Weights of a small GPT-style language model, trained from scratch on English Wikipedia.
Architecture: RMSNorm before each block, rotary positions, no biases in attention or MLP, untied embeddings, normalized queries and keys.
Training: 792M tokens, 6043 steps.
Each number is 128 + 24 x the weight over its row's rms, rounded and kept within 0 to 255. Layers, rows and columns count from 0. Numbers have three digits each. The size before them is the row's rms in percent of the matrix's.

# k: layer 5 attention key, 320x640, rms 0.0726, rows 274-319, columns 520-559
# q: layer 5 attention query, 640x640, rms 0.0776, rows 531-575,595-639, columns 520-559
# v: layer 5 attention value, 320x640, rms 0.086, rows 256-310, columns 520-559
# o: layer 5 attention output (transposed), 640x640, rms 0.111, rows 512-566,576-629, columns 520-559
k274 093:136180122110151121117097145156107156173103127061152108137139139086167161147119107134141115172155118090106111136130161155
q531 107:118199153120153106121097112119120159167139113145112147138124116166127114156144102093106142160155152110168152121101152113
q595 106:120122174088106141151128136156148180114115137100098154123135118123167111153153133106153113129161144141104129151100150150
k275 122:145143088141132103118104147093155119158148150164129097129147160125111140094106140110144124104122134110170140081135177136
q532 099:113080131157125141111051129105132130114090122123122118104115115129111136108147111065083118158152163102155068151110107157
q596 099:107143151165139117131118157126092141106097147151096150091162140122100159141090124082111132220149153138137117105124135184
k276 105:140081120124143153138159151144145090105109144116141140138144161130144140155145084129119103114118148120090058191108083099
q533 100:158091150144135106155127135103100109095081140106120100121105108161138147144203127140146105131127087117119127172125086133
q597 096:106144159142136111129110152141117130139161103153149112135136157129132125130084176092178117144130079144144136075134096098
k277 101:122135127143103145119132148113172143120138134086125123123122130133139128133100139105108147091096160159127169172128093159
q534 092:131124112137113126099096119149119132089162143084141130181142120114115119134200089147136122102125180103169168135114105175
q598 083:113117128128133138123102115145138128077124139107119149083151153070117123139146067158142139106124103112141096145132090135
k278 106:131108144114134148124094069146119155162144103123071129094155113135121139118104148134149138142208140120085107091092158129
q535 102:153142139139142138094172105138103167144120085137122157145197123104121135131094145141097106189168150147165136098128122149
q599 098:144159166111166147101135098156062125149112152132133125142177146124180145159130169157119145156124103134118132147147138152
k279 104:104147099105124097148129139107150164109132102089147117127123105145126133121194113098170144140161104114135113110164118114
q536 082:106126096112159146116100149156121072108146147126122131118125123182136147132135124090094085083129152121146126184087109179
q600 094:142122102086130143128139110126106100088125145123150127085134142137133139170157117150148160115099155107151140154153146105
k280 103:124111122131124154122110149127141140134081163097130159131164175118141128131116159146095162084135134146128131144102131112
q537 082:141090110167121132113133156129111179099080105085071162134118175136083164109128132129171123106129133117149114159103175138
q601 098:113095135158084123113128149177138131111145093140098080148124134152135190130175107143140093091138098099103133141114127127
k281 115:171100132134115093110138171101095124129131135138107178115103077146100147099149119117161135104124114125131140182089111122
q538 089:112156134134109159083161130132131142171132152107106134090127086080142091097144111140150155172141149121132149125139136168
q602 095:129132116168124148134148142158108117142120098075126118142151109124127131130137107112116151159157157177165116126132155128
k282 122:127129137114134081107129128118128164147134132088115128117133115102116126146147153090143130090143082104077123152131152156
q539 110:107126147079163158126107159121137123175153123143149104119142136111147115129121118119141149171107087167105136117165141134
q603 109:138152126127114161134163146128154143168129151135174155143134123104105095146138127116110151144137153125126148092113171145
k283 117:157067153122145121142146137115103117079133070133114096103121045122127132135162121148105115094117122134067128111108092132
q540 108:085116089148152133136138162072148122119162179182127164124134120133144094105102137117103117118090152157165139110165136120
q604 112:179114140102127120119139154115102150132116124134213134126135128163087118098088146101132126110134130167108122141124065096
k284 121:098123125126133151128133137095155158134160145138094126171143099090153097130127167150150115146103130122128181132150095125
q541 096:116121101126120141128125120153154114131121119079159127100184145152148132155138082166108099162105162129121160098125106133
q605 089:118105085125127106126130129099090113131166133149130110133136134091092108107122085164156140089137114121102085135102148169
k285 101:122094122150151132120142141118126145132159092125175125079108107169147121129157128077114142144155130106066136118147115152
q542 101:140126123114153149127102130170132142149139148080147134122088138149112116135079138126103120148151085142144104128140129091
q606 090:198126138131114133137137083164141133110142144120126147132149136108081116130137127159104155143125132136098129095119115137
k286 113:139179116133140133139132146070137112161109103119124190142138118119136141133109132140131131154110156147154121132121152120
q543 090:146116084072130098100140152117142122133076138140130106134085052131152078153141161153167122125042131137092148144107128106
q607 092:116133102103128127121128117114096143135102117102124135142138179109137177160116108140119154112152138175131146125124124110
k287 110:130124122139103196120161135156111105121136159126120125109152168141103121120098173097081105139151108121160158137119123154
q544 090:164135091115105150160138150130149122149114148142144116133069074117144104159134165106124122109125082108157151130124129103
q608 090:091122102129110154134134083164093145143123144111085094140140128122081164110147070155107134128160143117162132144102123160
k288 109:127170156132124138130152137152098103165096136122115146119089116110164097116150124124125122116105094107152135081125155122
q545 085:112135127092146120162153117118128125117095138164142118136122074138125160178113075177156107131149130153139132119134093147
q609 090:192141141108143172122112096113090160111114081135151139102151140096105144102112122129140155162131166154194155128163079112
k289 102:127137105102117125160142128105146125112113137129102143133166178135127091125120137135109108072140153147146151139143135111
q546 085:115102123108130149155138081151153140135134146148161154135134145134177134101118145162105110140117127142174130127095141166
q610 077:108170062107112118147128108151119074151090111128104110131123137148101100104132118151083127133119124129120094164148124134
k290 102:108087117158127146117110152167126094131109122075131125119143089136063102141142135103125112130114126086128149163106117079
q547 093:155115117138115089142140126124131116105104132109152137139120117123119133110184130130109143119125163135119135125123133108
q611 086:131132107147117045088060139144092108115103156085130132125047104139129126119113152125110156150082086142129090099101144170
k291 094:091125149134155106154141135137154120121131094108129134122129150117105132139104108129133093104151118126111122126148155131
q548 090:119152128078133088139148165124068100133115105137129081086048138151119131135137099162105094131081098085112132120131134115
q612 085:108133167116148101082119112116146110140124105115138115083114138112110109130123162137122113128110106121142125076126135171
k292 115:122114097120117119090136140155147131146196154113109133093103128111078159107135154108187173118143090127078094107144121168
q549 088:084143152148129156102105106144091084155104110159118147133138103134103117125134158148132162127145110144127130130092129129
q613 083:140124137156131090085112105117117155141162127077164089160118107117102122114140133100125131156134171111138130097130130167
k293 091:134172134148136148134093133167132152135126153098156130100137120115134127100146123119130136127130090148102150110085154112
q550 086:149106127130146144112114079141130118174047096120151153125126127147130150120140111175077159108147150113161158150137109102
q614 086:133140134163127128165138119113164168181136109143141096139129042133135156146125120133102102171178168143109122084129176121
k294 091:163145168141098143128106138122144165137075078117126115089201104163127097116133146096125130087168101112156146118126118146
q551 084:141158142130126109114159150143164111131115122076131144152096127090140153153099134095108116097156111130125094115122139137
q615 093:125116156119119119143120120142131123154141146127131121104077134149174102115112117088104160153115082154130121114121141156
k295 098:138157120159142149148145105136105116131120101149140140109144139155109085053109172145110145146116065149153148121114141133
q552 083:120115158132125118145114144163099123160104149089137123178155134106119132123114141166116127148126124114099132110171128102
q616 086:108092106132094181089116145130114144100079116079114099144137135139127090130176120112149142099140176094148091122143127120
k296 098:144091157086121126148109148112159129117122133127171137165135138130146118125132137101104112109135128148092109118142073111
q553 091:145114122113133151116124132149133102113123129095114151133124181131125131122145133122131141121102138127132122123115129093
q617 088:118161146081149136109104140140147153092159114146147142134102187121099134128119147118114156111101097101167136140120120157
k297 096:133169121095123112129136127132150111157149120130086116125197138140146141136101108089139085138141153147114109099113151119
q554 085:173163121110153144103086125121146091110166104164097166155113177168104130135114148109160134124096176111118141093151141092
q618 087:116149116150114107132096129138143151105117110111134112145130114167153142121135150111137132136124106153136101122119153135
k298 095:119089134128113091115175137142170094111118093126134099095091126103091136129151107135110134125090059106113129128131150147
q555 087:117107117082137141111144149150119114137153117123134151151139134134103131134157114131129125072131151120104089169120138106
q619 092:132175110129114171141153116124145110113091111110128120166131131159105128109112124144121166080146144089099130134132092142
k299 090:162097122146126094134155140142132128147121137127153126080123124144143164145114122128164084159090085115131121157126151133
q556 096:132133159133116144131140164129153122160169123134145112099104113147137120131119178138110112086111127133147170124106115142
q620 080:112098156106152138119164113138158172112154085106120126114181127080144137073122150171124145168131114133080138077154108125
k300 104:115167139171137106130156126122102105207171083086114125136130114077099138114116137109139124140116136118122170114149143153
q557 086:161086139122121171134127141130095103121099165112118161153138102116154124147122105150094122141133130110126141167142155119
q621 088:136123102102103164123130118121097117147124084125123113158135133141125116087174095190131112169136106092133123133158191155
k301 090:104140161097135106106139126115109125128094121092141143103128124134147163132095095109103154112123170113131108138115123139
q558 087:149136156157131101118157121089128142130125110135181076144094096155080110160113135107150123080153090151126099125141114148
q622 084:138122077152143098153129119116142132128112100129087124152171136139084134139093076122133154137143106140108064074147075100
k302 086:155112143106120086161110120157141149110117139151130113154142168103111092123127090118077095122149116145160110151089124145
q559 086:120116110148127158109148141141154144079146142153134101107128155098106117116170152085132130076111125111119086154159139119
q623 084:169098122099148129153100109104141127174130135125161103080167151118130086127088143099139148107120145123103127124145116129
k303 089:110091089118123125129082102093106149160123120077101136105125109152126148121082106177128163160160138123179151114077123156
q560 089:147137131098110121151151129142139111135080084118143127122115124180118124067137148148109106106116089132132124149144167154
q624 085:155116137099131145114182185114165102110148106145130108146123123051161126117140150135183102129133142157126120119139092141
k304 091:101147154151125130133091077118198173119120118122147168156146106109130107140121108158127158166115176113102110123166155134
q561 085:148109102133131166128074101138125097132146125137086114163143158156141155153140132133124169078157145116152082121142093117
q625 088:100083163152133108135100097124143153144165190117114145137091115108149140163153150110122144102139131120131122112092098109
k305 091:142169087140124145117120131130108129098150145138089100096141093110112125117107133135191142161130144086138156137141158150
q562 091:126086114133132099146104165144162145148119112159114085149122134098101119151104161122114099130120111125110137102124150139
q626 080:117136125127130111152121112118102147128175116146108132111147119122166115124169139104128127130122142120058175137166116135
k306 092:150155117156091124099141137100166142142104128141106144108148116165114106109100145200163105148164106112157102063093130096
q563 077:138162115143187111119129145123160110130137137126117119141123137129149108131145122113164107092128083113119143105117104155
q627 089:108146157178112068098185129152119128120172154204139123148137125098177117111141167152125151082148092116089127129128140152
k307 090:135121104117132141170131061134129140135151145146106143165111115123140126139119147153147138146112165080134130128152129085
q564 086:113136130165131107110138140140113121153109117134076186143160133115133139148118110153179158149159129148118131116099129136
q628 085:149139124139123122118072120178111138135105122138089133116165122110101136124091125122109107171147134162201113130099147117
k308 092:123127131134125112121111158114135105107076130136157132137140146135148129158125122152086185098158158127108151131121109137
q565 086:145149125124130159114103156136094110153090128137115177169117088144143142168139129112138121172131121164097162172134087120
q629 081:131140161136131134151116078156156127129099147096145131159141138087163093151150180104111115149140164100104103107103107153
k309 092:129155162134110124121123117111134089130107149114126151103098139142116139141102108181097158130120109164111153117114142138
q566 086:120108156098112113097125147124149120152129131134077115121072103117149084150174084108115125154134106133090124152109161176
q630 078:106146098137124143127107126145103124172146137125149104145115103108093111116109165173094143124143113128124135123103138152
k310 086:122122109141149130167138128112132114148155125119124125116142096134174092145143167134183105091114171156108145141150135133
q567 083:090133116139141110108156133150123097128108127139138076120161146145100089157112114093150119105117113133128099151113156098
q631 081:122137137142137140127129159135124164135136129104142157128118116109116109160140140128132131100129120153085135106119125168
k311 082:141112124082154137169161109102117175161109138145119129145144137101160161139135159163116092132146125108118123125150122180
q568 091:134099173131117142103127130140148119084122096151123145123100148162120154125170116123118151084109146147161099114107075138
q632 084:103101135116163129114159127130138102113110103122151141142102129133084106108106129151137091117147173131108127085114125118
k312 097:138152131127139148155111139126150142094096130101140116093107160100132166171126103128135178141161078103118093116101119092
q569 091:115138103111124127122114137113114122162148145120115095145132139151098149152148109143156154090143150152132113129147075131
q633 084:127127117091117128095143145115116129123126125131105118058116153108115156131121133131118135147147148110112099123103115105
k313 093:109110100124135136116063120136107119140169117135156098115167140107093111129155110095109145147121112113151171105139139137
q570 088:138118146134155124097127124132160105173173123113133171139139148127108090117124111132155168173157132117109149124074173143
q634 083:132102128149138104124155130119105126137117102095108165130142136105135169123178097143137113108105106134051118108156148138
k314 086:095131133149116150095138113150145138122167187115109075139141128128112136135086100134132098062127152122150142141125108092
q571 092:119139116138103133128148150139143084126081109147178156123101109144109162149118103109158132115093142079077144115114135138
q635 085:115096143114132116107120145169135149121111148105157129111139109143113148149146180151115110139087168099137106108102116166
k315 092:108128090146110144130128108092103152118114128097110127103105062093109169117086127145127129158128128143108140120099148125
q572 087:125164122062114162134137102116133108154098102116164091147120108122160145110138089140150136098130108136125120128100095141
q636 086:150154173116142097145118139142160133158118091101118128116143129134131200129147095189150115129142093126132125166115135131
k316 086:156104122178109096118105146112154108086122116099148137113149136088107094149173116058134159161117196087118124145114129097
q573 085:118100100118135063149150124160131139096089150136083086163140122162139161123091121127117166158134107103134100096116164117
q637 085:131150126160116123140121173124162162126090099121127172097120117119111152104177134110126122172164144099104135120145136169
k317 088:163134141118139130099131166152144101140159120116137119141134119133109052171092116122133172080111100159116115118153128134
q574 086:144105100177112159159132076146142163122121140115150131103077154122136136117154128120119120130134140156107149132096141096
q638 082:143133090127122133139130103127156139135133143078137143147167082086136176136118123126130156149142163096115146116147146143
k318 085:104106144137142131114112189139145118100128140113136112149113156137106118141128110131105171157112116132137159145144148136
q575 084:120151118149131110136127130132135115150170133119108112117133104105128122138185150164110101076109145102164107124124149090
q639 083:128144140109142083115143126100127153132130106117127111136123100186163163144076109118105147161118160131154134100132124151
k319 088:107103142131120138138141149145133150124127112096143113140140131109128078117124105110082151111085133149089140141126130136
v256 084:084069172103151144175104148113096094127135140143161155134131139128178137084156149182123135128094126112126115154099122133
o512 085:112135115107153109119147124101155123190147108126123104110119168139138143148104139113108122101148146146158121150121105113
o576 093:097144098080112186154083178123122120090131158143127098174129165116163136118154125147141095157132151105134119145110142109
v257 088:130133114074122100186158134118111128138136136152134109159077164175069111070141123102154138150144134114107088138136166138
o513 095:121116129107130212130147169137129134120123108121121142125142155122134145098141129149108118106129087153089138113142102112
o577 089:147144132147154099157104145107124113118114118150119128140123092144152106156127131126125159146129108153142129162153097122
v258 083:132122097115136126111144098126112133132128132107141127154125132129086176131122123137124147104152150123108101150124129187
o514 087:157092129145091141111127173173133155084148123073118141130141145166166166141156109136121149136157097146148138149118133067
o578 090:137138110119109138147107124134120141167119128154126154149141074137157146167088106117122122119136143128150129138139130138
v259 091:124185141166138122148098066164163092110128116112145162121136185115123108094109160102150087144154141157132153114108134084
o515 091:122113132131084118103131151101121159153148150125084173100108150094123140101111101122107151113135157123084146143106138127
o579 091:150132127099139112101150137112147102120133137109169128134118127095150073133127130113151082154146182116085103104098163128
v260 087:101117186139127103130143146115124160150097118134085117084103157098151115121110105165114108144126133137137112118128127131
o516 090:097134118120098092119113167114115112154146122155143074129133094141099073144130108126133145076128145146078164124108109143
o580 090:145137129130107114110171172095107100141145101169105098101122106126089150144148088146109110150168128103150130139124094127
v261 087:107131134171098141114140117161098115115146122138139128142147089122111109103104103124211206119169109116116117125128143098
o517 086:100148173128088149116171117090156143162120092140136115115110092152155139132147105110099068106127143118106147097097165143
o581 095:131124117127141095126126084098060169126162159128102141090180110096104126104116158147138148121116137111144154122121143132
v262 086:126136122114154114130110144132183141128138103126120128126117141160151073133086144143143138133141132131088159090117119129
o518 088:129152132117152148086159094124111131133110168106201106134118114083116182116138133104113110172165132166097145148177093126
o582 095:099101134107138133133118138133131138198152125126146105078099103117143083136102144117145146093137142140134133126104097128
v263 089:139111104113087163162123119152110151135115118172133133088138126121157121106122140115108161106100117159093136167105127210
o519 086:120150113119096123129111118086126133089104136111133137138145137117109158135140116138120129128123159133098119114109089073
o583 095:130165125113125131128144123127147129133140132124152105130129131109143076099127132133100106089119142142120116157120157192
v264 087:145123122127134163143115128122141149132127122111107074085180132159158122168135115102098143122155166115116138138145154136
o520 088:126161126094091147128128130135126114172122097167111128121137121137136097091155146137118100109139144135139144092125174137
o584 100:116113152115176138141125118153103149122148140071123129085154107120139147160082136126141134157136165114093139127158139147
v265 089:090087141167121138105102127115111137148151120141136125096094113114169133145119144101107134143164118143125105138117133141
o521 090:127141094131132122144165123082132157157094160099136121155170117122170112096140116121196120150118121114121145135159116142
o585 093:128123119106116144125140157108154119108106138107154069096153142130156085110135090118097137096119136138126111116093125119
v266 088:148162146131113112119146117133147136111122112188141147115163114151078170131133124130145108104105129126116120138126147150
o522 090:083102093088170119166127131131135153147114151125116140103132133134126103143137157079156111143140116092088127128151140103
o586 094:111118163143132128115121168123157143099106175165163146138119119080085158113150151108103142120130100133138159132138105107
v267 087:125151116170115116115127121141108112106123151162134115176119105100153144149144175120127101151113135112129056130146125132
o523 090:117116154146175159136078136135133116121134180157143148129111100160152130127124119118117111146158117109117111184101085119
o587 091:127082141145144164136114130124119124092158114158158121087099124103119148142140169109157113148152148152107119142140093135
v268 089:096104163107112068118093081100091147146129147135166157099129099110119132141076136102105074131098122130143159097159146163
o524 084:139114090095115143125117170167190138166143115139081117153083118183143081096133199139115131132104111121099149138184120103
o588 098:083137118129118106143120116135145111162118138117141135101144127141138158146091156107102164136100126097111096133078149086
v269 087:094142080132130152154123152144150131170123127128127130116121106120175102123163120104102134149088118114155110155159115131
o525 087:162107141130142124112112128086124116141138134144125101140114123100157092141160099134155105114142137135140139147122148141
o589 094:113101112144165129146138137129150158096125086119129120123129142128090162137175106122120118140114080112112077134146129106
v270 089:104129135106147124141142114113067118118119096158128107145125101148131140105132126109148117105115126132136096136122151081
o526 084:148080111086105131164098132110133164105115168126114076161182149131124154090106117122176085104066074138099148107132096106
o590 097:137117162122099190129174086163061149120133097153173148133138140108074108155184152144133118123193117100134086126156148134
v271 083:142155143109093122114106173131108105145147124133089115114154124150125136150111143108198114145125149162140108168137110101
o527 091:126107115127103115125167133071169167080149115119164133181124132145134164137134074165086116102117112132140121148145125131
o591 093:094172097165128082143148127077109124086121136103091135117136125114135124142111128100132144112142135143126087126106131097
v272 088:121155103140163111128138095141105101105144147130139168127181158086113134127130115140114129123113112102125064113137110088
o528 089:126112089119102112129149078112124154110141134155128112104098123153104111141135089098138163130169148128140126149098114109
o592 097:161088127148130113160129145129141083095113150138102143149134104098162167146106139129139184110091070082139129153143127138
v273 088:102138163103116108117158085126106123137117075165127144091175136141105124132111159132083106079153114125126162151142107100
o529 095:129105114112113136139068135113119124108143151109139084149130121150130154188110131069165166152102115120099151129161146134
o593 086:135151117121140173124141105137126183134131119122105113129125099117110123122136126142116077089144132108109150122084162137
v274 092:129152097086119171147141141133112103125085110152160117122139106139125153139133123117143157114133139135122120161123142119
o530 091:116127111104134146139129131166167098144123101146101126173138138138096134089123153139074107069097137108104168128161141162
o594 094:118160177133147147150120154096107167090121171145150133116099131115137160139100106150207128139135140119119121130121119119
v275 090:177165175143118111118107121113148145103166140105139164136117139115119122133114137132134136142097138146160109139132123089
o531 087:130126139099126118116136164174105131117111137171127123125158135127143117103165108077129084103132112164095102096122122172
o595 095:160114119145127125131120118116118127171123134125099157144121106089085111111139157124140109107110114109124128127135142143
v276 085:128156083134120122148091161139135095170116158134104171124119177163110134154143146101126068157117163148133113124162081150
o532 087:094079153130097136139135112124142114089123142100125138121144133148073188098158158080140148156152073159123096073135133119
o596 087:118145114125143165160147138142124135106129131083133147171124173107108108110145127127141126132132148117107136109155128134
v277 085:113122151131085125124126144132148120144121122103107127130103183168100194127155105080100094142133127121101142143152097137
o533 087:103141140123125141153127179141101147094101106148133149123143147070115090103133106156154156130101104090100095122159100111
o597 089:119142159057131150156149135132142164173109151094137146178141117192117147151122118118131123140128123121147153155134123168
v278 092:092104161134104112151143133139121141137118130136102140122141108120122126093106068118147122128109149121155080130091152138
o534 089:101137096123170108128134093121124174114111127145120112076117107142092123109120137132170138103149118115114081135123129121
o598 096:132135120137105114128113124083121098122112125146128137126130152152136127173109119102130155116119169160158118137162118123
v279 087:095128149120153156118119111115146105123087143158085104115152106111095124138137111150108102101152128150124188157117126154
o535 089:144097107082126124158124152154130141140138128118142148122148107148083092061098154132160088116130107168124132125143121123
o599 085:142136148108132149099135120154152134137103187168115105128157154107140131139145091141152122127108187124092136126145121109
v280 086:130129157121139114130151131111103147151154106142142148155133124177147071128097130154118127123127110122183128185150140120
o536 087:134098185128093116119106142133164134118131128078114096107150117105135137154156076113124114157162136135144129112099076142
o600 098:102129176063151130127108126168071118106108113120113131169145143102136080094129155163110143150100121124149111166132169138
v281 087:076125117150144135117128146118142184173104124108082079113146095107166137211147155138133111147096101124141178113130128115
o537 085:115122120103109135146108113154139139131117130127094102101154156164135104111112122100129109114188112156122148090138123094
o601 095:112078095161125173118133121145122068170124133131127107116130160104127137124119131160186147108125147102134149145106150092
v282 084:152124161128166172131154083106111111145126126133117158143088143106189121116136154120126186142124092116091123174118118131
o538 082:145141189125126148158098121111117111113142101131120123105148143154161102147132144111157126120121155170135141082104128141
o602 094:163142092144118130122074104161066155118142121124136105117145105116105150105111131152107147158131148146125138160142132147
v283 089:115155153123131131135113135135152074113104118114074158154112128133116186101149092120106146133100121115088144056112119116
o539 094:123113091188158119127148138134150130121150124115142113116154131116088156074101127157147107107147114157146140139145150171
o603 090:150161163122132120101137140115113089117131126115134132160143122130119185097114105102147141154123140119120123117119121168
v284 086:163092189087103106113051177131108138154139108126127116124109125132143156148123118130111128139173115157152095119159148141
o540 081:102140113132144124188131117120109087100103152139144088170118112139119098156177146114145125179066147126154118149172116088
o604 093:111144113129113107132145125092102145118131100100116127132116165126107183121094148111121141096131119141139115122115121114
v285 085:116128103132136163146143115143140128130108131148144100112119156174096127153094134107154141138130129108111127116138149123
o541 091:130114106063089134104142089158095141157145148125127145154147130116150148131125103160116115134097102060125124148123146131
o605 096:103116181151120091150146115132142122104122121135172130113118131172168123132144106124182113142107126152139154143138132107
v286 095:119110135104117125118115131097128141145096129136153123107087166118162139162150169131095171126102089119135132142112129140
o542 094:103099151160178108106149149158176122113133165116117137119112116148114122114140130142144051131097109080102093135168141111
o606 104:112116139122075150114134142156076117125099083134110134117125135062138113151109175176127162121137120111143137109112150141
v287 085:155112158085080136125114091138124149111150161111106126123100129123160076133077133161129110109182109133152119119122133139
o543 092:134145116162174085167117126170133145096085138143083132143086136110137182090146136123145149115121127117129136096066123151
o607 098:115154158099113171124160135157108098121169171159122161091161136143148081112146120185115097136130109110117132140110154184
v288 089:152160090139104122110142132149174175142117134125112157095155140112103153114125118128132147109149087125141106118158096092
o544 089:064112113157124106127132146094149137154131100146110160122126104083123129151115131139153131130132129129140144134143159131
o608 099:166143146126129129174121147159173185145133182164097087150143114097156125130160161141143130094102113109099112115139171174
v289 086:153144123104127110125145122124129159141155145099112121107109117114121147112130089128135127090164159118111137070129129143
o545 088:069091103128105172086183128114115103148121100093111127144149124093157152148154112121102078158149132165127086126113150138
o609 095:108120165135154091134139143119102144132112139146114094114101148182132150170117145133110148124127134106147162154123082119
v290 087:107128116108104159135107121130134100124117112139140124130153197116147126115141084141138086089112114167117137163154144109
o546 093:165132128156152119139112125100130110086134186131109133143109129141147133137126144130142169093148133101127098111118175110
o610 091:106114139108166101124161135108092113114142147148116107165089178137137124127178080127106113160106084156149119108122148133
v291 084:091205134150138131117142139123105165140143102104106117180083134183164176091122107114125174152111111113169117131140122182
o547 082:119082137097117116134116117130131109166136164183147129156122156160116139150118103129117098116151124114072148127111141128
o611 089:121151131115119106124150104152113146135131111138101166161135163109176163120135112098140135154131122109105104110140128144
v292 093:115125116135142158145143134124125135134150146132117117146123123164155136115132143088101156164079137116126117087136128189
o548 095:150114096115137143107142144122141103122125155119149138100095139154141126161135080140114147095133113156148120104124124091
o612 095:136146119101115167139143119202106133095169100111107130147100108123084079126107148131158151136115100141126098118169128156
v293 092:123168134133119098119119152175115128137161122124148149118110144109090121101131161118107154107128129119152109122123126148
o549 091:161104128147152139127122139074110141136114115178124143197105125093137109138146089135162156154167121095174146169134137153
o613 090:127125155127135119162121132088131109101193148177101138129133124148109155123118148166093125122158169163148115115123161099
v294 087:115080105090139096118112132143122151123164113109101087141154154101178119101074138100171161148123071132103148122098147127
o550 091:104111122153144134115098136107137125154133123122109139122130123112117142133142111126100097129130134102168132173115109126
o614 090:163140136121134171156098126142148128157133108128139117101143119155158116112057123138130139103131118114125129130113131108
v295 090:112109136112119148118093126111135160124129130131181153133132181128147123101129157135142090104141117154133073117137106090
o551 083:126139153193117112134145142155099152145132118094150117107117109083121124089122141141137123147092109115149114159120157155
o615 094:144104126125153122147106103100133183081119130143128081111133165163140118095155131135093114089108100170132077109109140104
v296 088:142116123136100122143128104113132127136125161111094138149149131146104132129137113141136137131134136102158113116108097121
o552 095:099116152159124128117154141140139152151158119154122103166157125114141078115130144106114122129131106148142091166143142121
o616 090:112117135111098140141144076124096130115078143119107135139149074130144142132139145138154101123122143129128108148166152156
v297 089:096137162112123174128130119104122111108122122158145133155125101067114151118140115121140154110159116097104080145099139129
o553 092:139138130097110149136165166163097114164128133100115136130168119129093145146147143138112102096115136111139157132105145116
o617 088:133148118108121128153113123092122176146133128140106163152141143099132107114156091081160140096177122106110106098127107129
v298 086:146122110143136124141084115120112107112069113120154118124092132124140145109122160098111115099145119111114113143100114184
o554 088:111107127125119159130125115076122115121162113140132107129167140142123124099117086174103146145154143135163090131097118122
o618 095:170125146145148137110137124116154156137088125100111120143131107122132166147124154093108134120131136129143125149146162145
v299 084:175122109132143146167174130114128117179094127118128118145179151107125132095131121104110084128127097126133114146105133138
o555 090:112112095140132137106143137123108095098158074141150178131089105141101143124124155149113144139121119137147162163157135108
o619 092:107149148134112123130154097156105155100108121072080096178181145142124107155146071161125118086120164154164112129129126163
v300 092:163106114127147121122083127110126165126145124123121144124136154159131136134138113147105119148128100120179128108133126147
o556 087:137133133110121129116159145137091089186122096076133115177112139110131127113178109134151093121130143139084078146106166108
o620 096:113159137113139142113164198151114112088127117185097142111153144117130100096145118128138126073084110111145144136143110148
v301 087:197110142139112154127117148140127105143123107132117110115149114097135112149091141140166099139146127152125169120134124113
o557 092:130170090103129141122135160107093106186119072146149134147083128194109125159096088149151145162100135153136122130106111134
o621 097:127106146163126123138150117128099133101150124119154129138137092123125127145120164161131099103119094077123138151132161174
v302 084:071120110110125089126105151089147116096114123151150128111179126120110140104125171154089153098138098133145165106129121151
o558 091:141092140109108121143146056162113114171100167083124138148140150139155134130097072123112124158129135105097108154129139133
o622 099:152118129135121110154113157094110141125121122112115106094160111164117148115123127154140102171111138107183148101144152115
v303 084:125139162131145120131157114089140102127133179143122145082136110143135144136117121081129108084105121135101095073129147141
o559 089:123170121127133138167137166131117131142141138122103160140127097130163138150091099131123134122132140098154136116106105153
o623 093:108113138122130134090122142127118132152130120093166127162080112107074134119109115116130162097122135135096110137110125140
v304 090:121097116129127114124128138148161140115123170126174120137160154089072169128129133139119182110130112127078111151129138116
o560 092:143128153160092093110134111124178135168141127155127116134057102170131130086115140125130129156101136119146116118103095170
o624 096:138137066149127103137126088187068110119150152103097121136101171100127119128136128113122136114112117125064119129101195150
v305 090:156107142166095113145091131145112176138169140153097089123124141169124109117134159139135131109097119124081135092137148152
o561 089:114134091105131138126131100125121142141149143149166136135172166113137098116130128112158134116131127127149107122056151093
o625 099:131147210132145067124093145096124132132141138154126150131131162105145151172097134148155129127110117086116149126115082140
v306 088:106172103158113144148157145144078149144128133138138097149140214109116143141078175123132105116106120116132115093137111092
o562 087:126087154117125133133155133121099115162132114119154173147091108097119095108151149148131130140120080101168122111134150144
o626 094:115131106096140112092108106145125065131126150131096113113117123130127090166117140106176099109090133122154101143128156152
v307 088:112151101115105113149171160115109108118139180167141088127148162138129102107118107141133118120155169139138163069137139111
o563 079:128125111138095170110095067085154082128129121104142092129135139117116122120170128100107120102151104122157183138141151106
o627 091:106129152139117087133169154190165143127138126144096150116130125155112163112115162161112112133113141099119134097150122124
v308 086:113159169116116128143125132110117125134130140087106130115140120138150117100129142128152144131134078118073152120119106128
o564 098:140096118135163122131124138165113122122124096149136086124142152132085153110115080090098138105134121112126115109107152115
o628 091:134164136135122150139128102139126147170134156112127172113117151144146094181118144117149138141171136126116115116096130080
v309 084:117137133127133107131141149134136122148128088117113120112137131173116136130127106149116114109114113145138117141155147135
o565 091:134089176136136089162094118138108166112176162108136146196155114143121187117170177149126130122163100144079131107156129125
o629 093:131113090146098111108131082150148145106094139116148094093130139116092071124089115168085131148108127130140107136154146098
v310 088:076134128131109104131153120159125111165091133126123147122098114099059107096110111121133142092148125091103132078145120126
o566 089:134145126134153131155120166153130112130115147144127127089133165141118119087126146150123107103148116153103135122111160100